Part of a small language model's weights: RMSNorm before each block.
Each number is 500 + 40 x the weight over its row's rms, rounded and kept within 0 to 999. Layers, rows and columns count from 0. Numbers have three digits each. The size before them is the row's rms in percent of the matrix's.

# gate: layer 8 MLP gate, 512x192, rms 0.0496, rows 448-469, columns 96-191
# up: layer 8 MLP up, 512x192, rms 0.049, rows 448-468, columns 96-191
# down: layer 8 MLP down (transposed), 512x192, rms 0.0451, rows 448-468, columns 96-191
gate448 095:518556555506481514579534534485523538521543498526477430535497555488512523468573517483430452502458450448591512515515533465603469512442497514473504475480491466485548442500465485524530467439526420485551498576515526563575458555392509520545530461509493505525476558560530453481492551477518488548
up448 094:513487511523486545502439534470518490540483461461492534450466495530475454503501453516548473493471584484476563526435565418480464524568523487499444556485468504445550535507487446471452497550487502556463510413469486495475607497580490445460482543467559500498499478499491500487533422529444443503
down448 097:457474477555526519465469523503510560409507524527520435476485459492434490446456555490398484569440471506524516534498540530532490431602522517423519528554466428500432490546459558573563507476520554490556478554519471529423425498459510545574501489511504463483502495466480472561411526493485491477
gate449 102:478469468486506479412538476516508512528488536536449520577513557553523529479472471405540524412471525501520523538585553501417559482481521516480551476514529494514488512584471494462480529505507517564509529482476559443458485511528446526555553467550464536489535522498496513528512540432473424546
up449 112:543459490421519448458539502547497568539463434495528471548551520481508529474487487432431568424502501469514599499576479511464535493531479462556512570518499531550489462562509515497476519501461502549499552479532511474546507516519458477572493484547469500532510538497508512497513564434479551499
down449 105:536483524408490515535446487515456480501461457451538477525499506514504524591556498534495490522461505536477551491506548533482465484521476553497478499551498495528544427464534510512502454459438539475510499500493561488528586520563544474548495434557523555520506507536454524557474485471464583512
gate450 099:530489486538454541568439568552552552472454505509449537424510495516554494441494394478454404504543514442513530471472521512495446545539512463526509444546461450483481448566508476451416472503497501479501520466483437495492525468502528495543485515438480532598475493512526460468509482520488564528
up450 091:486411597504536479543543474424421512554490438449516482453463468494499516502455502489503560504524491519547488487419560465484539546458503538551507507460460557505517491436561508553532502461499546535490479534431532460522512471466427482498507426499498489460521526500544540534425453498525474512
down450 090:496521432537523490461478508558517536483506487572420559486486506511492462508482490482428443537515609471504542483561467520481448507544564481426543447546533486486476475566487523480478472536514482490531512449503491547489476487523537453548518474454485521595543514429459541496481498498486521514
gate451 109:498509469496464460469550492506468498422485493542475453503539449502470448444510516509522519518499571539577496480452532524468485539435481580508505525474527504457568503549470589466523463512468466544514516467505561493545480492477529555559455485516512561538500432536468441503506498475531434533
up451 098:512506560497472598514512503468505495462515494507532505580496529482479547511499516513507523490444453486543580523488425501529534522556492543423384520543509498458487439475469470522460485532455534467407450514455483481530480521495486506496423460536487507488501482463527572531459555510583525553
down451 105:475449544519521524481499462552448426485481511464458507546469482464546478547473454400518515457516460457532497489467441505495543504526546519544487505507425533575486546456480549478498492437425502596504470496491478539493522515528505498540535524505524464496505475461512582424513475516452473490
gate452 098:576495464506520489496504487519480564509526536552480513535523517470501520431508542453551457528498521543458459509509461515453537528574532501501516553441479554492471474537523489502410573551528532481493408385552461505539478560519579451550524473496458464544490489485532437531516567465460602428
up452 098:491509538410518491480455503430478500524526441422511488534498470527437463508461426564409451517467567485479502459499483525508495457484562495501506544431472462625431536498517506539490445484482521501492461516523503427468505495540590525436479445499520505482479467485519513497517478467486520516
down452 097:534494454524493526503461483490539496465492531481478502508521523451486573422516579495554549443526524498433595573469492506527519527552494506458487518481543520466441482450488524433434530563509445521614520459512538504511461500460508518533505545548560501537544533444539457471496565483531559494
gate453 101:573532529524537455517498478439499506514521489466468551462398474492479550511492470549517559466471527471475527527507541484444515561545505485479533480493417499442548469523538486482480501535475540462540401471434492466442511471501482460436590476518521519454490436439450435485466486517526513479
up453 095:508498502577497433520491535459496467546479545493456489555604533478500519442456477493468596443545484413527469565576585533446513516560512442534566459504478541548484479461525511474528467489470484481522481518502552463497490513479491418506541510625499470535530522512515474439492504529447435496
down453 095:484441486418519575503526521591546570468500457573595476524498509508492475536538524478563458551494496529476527437476454480516473463421478550514481516474474527549512492506498541485518561481535482544460525518558489509482485480500493484562463516438444567484503538528486572571488507499541537498
gate454 095:511445524559490480539511496519478528452551487469413492504538539533600496421575495507503483502470460444527494490525505496587545431500543590463512497473486530544456512528528501452486484456524550437452486537513477453523516528431566469482453471506526489516466451501506456500466527459448460458
up454 097:473481514414485515465486509459522526478554563557485488540506506517527508506500564479528465502484514526491477526505523537529487501513468460455458482490512480516511458530537480477520475570526484468559543492540472539475449518487487458568479511487501463562494543462474490520592533475489474520
down454 097:528497503521431477531468465395486490506500492377488490504462483501515570450592427492463548498450481507486427460450470483517500503427463533479536469487537573504533527523480506434441473552464524512474479509568571466482548519457526517418547510513534522531486539430444492496436440488540540514
gate455 098:509532472567467562499492498580532486537536423501511467512494481544548500478549513471467459523524511442497454531504429495464458545465461486490472439584505444530503384534438424510477495444536489463476534468553434461509454565575537469551482446502520453576480495497520486493511532483500455486
up455 094:495482500530529417472493581517553410425475461464493552490452535502532497494494498492512602415504568482546506599531518490477452490517496499507533507502474525560519444459514536448473489506540484467537439465494523456573508582592508463523461523468540497475540526541508457525457497474511467515
down455 098:576479493508523513463512494512406521509517557531511506517478523397525450563482505536443469459456500494493452447544433545522519445490506514438464546545522463440540528575497464518497516484453541425478537469545507514405511491488502484445532516476507468469380480594493498554529540528555446476
gate456 102:497473537552482536457557517524463477543621537529512506538572513547538491486490592479559484550432494466438508556499507468504467508505517512487497473520424393512469475471522453454450518502508495474565477402507511458504416500464492509481586521488459573553524443529454436489570532518522441467
up456 099:545447518461520461467496614476565451514433496557460540492498498511540500470502490394561516560524488485568445563481438508454527601526469557477508454444516525544504496528488511436450563514476508505454491459497429497530477537486506520534568492435482458453516499544470511505507509493432504480
down456 104:476470479443491534575433430493489517515462431490505453420543482452438470526493435457437522574509422433507526468444515526486540506484461477499482530488485472538528578428494508495529458503468572502426501519443547497479586493501519479514466494597511557530538544490500546467456489514478518551
gate457 103:504543548489428515535521570546522453552538525513531538501460567566504502535503512485497487523515511505517518603536493451508492509583521461435437386559470466553522509531532447477489488496532481474480482425461456497486566500483466484485593504509469464484466534535475496571486382598489495487
up457 102:505548574625451532445483421515466507555449493481546444497531587450476495489503528566539437500559486512569506468481499442494474472427557452545463558541586448487561529473472568497552526503482468515504485501547511441598491460544515513524432537516519515560477508570498445528547515522581441543
down457 100:544472455430482499521593533491442460474460525511468480518547445491511488468465518596485483457476486499434540465471463538521523443530417429486572508518446498548442399505480401564431489480489445483578494423542494488518477586471521486478511511432490501491480494511528499570509469486492491587
gate458 096:465464484432541487410479476412446487537503460492492512455534517511465498488461465469425481463488533521526509516494581515435562523472475482515535493476477498492449553493478532504548497500489538543547457501452488466433461447527518491534517499501459562522627569469493523522489533472515462472
up458 105:570447479458517524550528474508520530486548465514436528559442542553477493448591517519546500492397499482458483522485470545523501523508515541450548481486405493487491450517519511495480466479451482493505523495571480507534480519496462467490573438521489514529361485493470544500572458568441489485
down458 101:526441517471574448464491460466531484539553487504491494534536517506491446475545461520406450432535563491489482521549530486506544548521456490481450472458411494488506540514514476561513472482496489532506477528502472419451553539514568455551492483527521558521501449427520546472552449535470520544
gate459 090:417485451511498539407555556496507459460577548528468536479423494449559472536477555482485532480503502478505474515495513510533451488498497542452444550539487503461443509523500515420537484460456515502490448534567529506522510475432463456468504527483413521413466502496462451554526506497497471468
up459 100:508527507471459468530456461412472474563435491515425477617548444494478460522473512593511476483512502507459464488512492486482560548483458465475515391484524503512466511504426487521547557501503542485548463484492489469422464573548526559510496426508485515547532525512535564505501431519512535533
down459 095:438538449484443516467505502457500486508506479553537526582488449505506454579552583520508523464511494453494529489597546460523487485477442444434527538522512465460413453514549485463561487503483547499470463504554509449405487470525533462527541389478433553511562511481410508480512458543467536467
gate460 092:494522476527467539458542426547468478499564493499488460451547480547471453460460482492467492473516484492539461521524508403434525511493516555538492510559524550507531441530477476536485573417487448498473533486570482475494425503482487524463551427487466512460516424513500492503513500451533478442
up460 095:480479472567468525486496507507479453442521560514511526511397490543501554495508500433591492490468462465483524541461493509513484456469423512433414474526532505499478516508454466439515488503501489477475443525425566522514480487425525470545560525593487529572502446515449515501588443465491550488
down460 093:520526521510476514421505457529459512467570519539449490479619513532450441492490476487555463534459461496502507571538466477446478493479457504568474515542509564493536537510528568486499523446464502511506473543601524494509489542514470593490582460498478507414437493467481444517527458459471468523
gate461 102:545491510460523418491534523457548485439560442410515539469475526524504539560526504493475459475522528544429511517437545529483518598480501529446432413479470477485509583492494485536548535474467461528552526471483529493467499458437448490515503529489478486496469516504471521509506401495498585585
up461 096:426490560487544529574453506564455503622487524515458448511547477567475495467521466503475529533468514465531501430530538538494481436512517534507577586512532512528511468469497520479470466536511519569431469498521429468500554517540464538524436480544541507491536517518574591470449607461440478456
down461 097:516496554534482529530525448539499510433470485453471562534533524434538443443507459491441538479581450512525460552559475494510485492572576508545497486492511481488548451505470532546507551563550504518497542511460509554494419505491535495455522471549456563507519463502452430532525440528542505569
gate462 098:554492467487566499500519581580501536552533496535521481493499479474648492491472494511516515506466450550472531594519494460520500431593459485488496471500494462530480502538513524442421506494558540425582470473468539459533528499556539507483533490450478474471518491469600459503527505520498601553
up462 098:535435543467503495483475533490526549580431468492438536574545493545485478470495498502492516545541528417434462430503554513485489522499585543551584467503509480474470480472523457599517470448486519525505486462489528556425447504489483577569498493476484462580539502521483481470544556492359539482
down462 100:494526524508432520514473541540460490461519513567549492570523449413500509420500552549502451526505484581512551513492460508505537424496391556451511563474566532503456538512420551434513519520540504442503463401518575542586505453521530479436470522507456500465443467543569483423455517505476536528
gate463 101:491488473612485434499567492482525422493519480468577473435458545531467497445546551461475516442499466458523511520509510450521506479484505562487423480536491544461473513434538494428454562461440560475488408482523458421523549505515500474512490488517497550543413449554413509526511492473544488491
up463 093:489490491612438485466543484427548459398437442528468450501543484494432485487453526438488489474531491518546538475560431399523443561537479483495456501476520565468519497503506513389477520446501554534450440477529446503530465464528590513470496473509535503517449559555485536463479484459493477493
down463 096:506512600463579499505468485542453502486471503534592496509464492490482528499589482537489512509488560473438501530488524478473499506502511464493537550501471455496455413471486490564475438506547463416565505532506581494451501505470452447531496542474409560495528523475573475453486567567522464480
gate464 098:543533483518479463562570549499476487545482516495531546498509547395525467524492494483536502455529508476536564420469519449592481481543454469552509509514495497511580504515456532518530524501479423536448533507514474515506508501494524520540499500552531553505518575534496594482542531499445463559
up464 098:467501495494556462509462540470593543459547432472530432465538498529495524523469581470491536529521465537478472527450475577466456511491469507486517459434517418457491462511522489526496456498547460443557461526489447505534486435572487505484485494404468509463440464398462500544475514511547546464
down464 096:540496529483419539514529445521460458499519513577457520515531554475512537463522470529568526496444540535493484543499509488504433532472502505443484523498457544583558507491429520412508511499471567485406562472467480496509502532513485481503541535537497450508431469545518511445496475482500426526
gate465 101:495509537468439562461568455513466477448536504599492455500459563511511454464418527482534498470478442537456478553524495529484422444497450546462539564505545552480442533519549484477514491431501515518449494574515497584524496529460508529479490575552459522476432457558455511473504556478497498512
up465 099:460509406545497525455515455536525569458519436507559547448494526533579447437391525501527447535486558462469468550556517529457473490501498545466502568496489419497484428480512476431483520435491476443435502489527539414472510478489470476527539469521429500521504504521438519514553540447503510527
down465 099:480505536494553525491511505545498470446476519464442489492481504531470549504474570406444518583516508533498526451505418488558505492494545496473498481579508569465504570526442512504462472457462551523538491498473529560489508483454573573476455570480468488451473501446517518554424532524467493485
gate466 107:588535424495508533509511558510499490501470476468509532524515485490467473499527433470535548527535465505460501437459603540407575486539473489481527522522479486482498483540463474479412504548506556544527543403504440430535502512494537455477481538463532560542577488447607522530510493561559495498
up466 104:440498491524508559524525479515543479513509493486416448577491508431467436563554502478506494555443467442486543452563456517517571453509472546418491456476513541499544462475433477535545480503500499468491590451520522459576535429410526569431528558560507513490543503502534488540508519525513489553
down466 106:512518482457499454504501543457546521505504467464542482482582466493556538497414465535511589501532595484542427458563460475536512513419543485584470507563425515501496474546415501442472509442573481530464462520479454543539543470566476436526485544468494474476482536451436470522509451512512537486
gate467 109:528474513487575520505509504472510517536531484519530488535445432535544529419449524519517484503416492495519424488484503509520457538558445517456485536470440552455472518538520476500504467534473488485464466527499470546422487518528510505539528530562454564531533498460547475558469481560463468436
up467 102:489479525574537536475426527468530583463493493422522502527497472451506519543483496492512483503506552497514534462536489417557487515523461505474571534468451496478504487501465523509509546554506614530550563467480525479428481465471501503493392571476512485386492539447478415514535515466497532531
down467 106:528480426496480539497495480544498513506496540503432503432500534514502483490523475527597500443539501477439459455543409494517531444468484478470496499470519483452404477577487454498478463502491411573489515520539483544518457494526464494600425491468548467545480560540460489495506511402496556589
gate468 106:443537479539549488518536541548507485517548575489469488507521477553502500541410488527463493543508519419510408503528539521402527528480494503510503415610461455551524540552489441498518462457477481482518539456516479390523526534546553436500550495480514508515506513484462536469539511490591535507
up468 096:466506532565435574520507504567560494465486493474453508559467471520500437507553582508498438480496531524501489535591472494542474506549489571496413442595507516449502493522492502536476502456490498509460537529521490510521515495523443551535464453469496502461523503589473539470522498554499547443
down468 097:547514454469528482439529512461482505489514585506511556468522503504518503498523476431560542480514444476531460487444517434510553502469481455534546547499485487560566551522555525514499533521435512564478492489503525442560470436543500432444470540490512450501439580428488463527510433475441513583
gate469 104:454451422526505481432598551484542484422484513516497494445477519526495503505502560462531552550416488504540538461477444472547499547527432501417425506520567615455503472512534522546453520444558585439508442529524564568586528488480492540471545508531479513422501515520451542520496498512456509442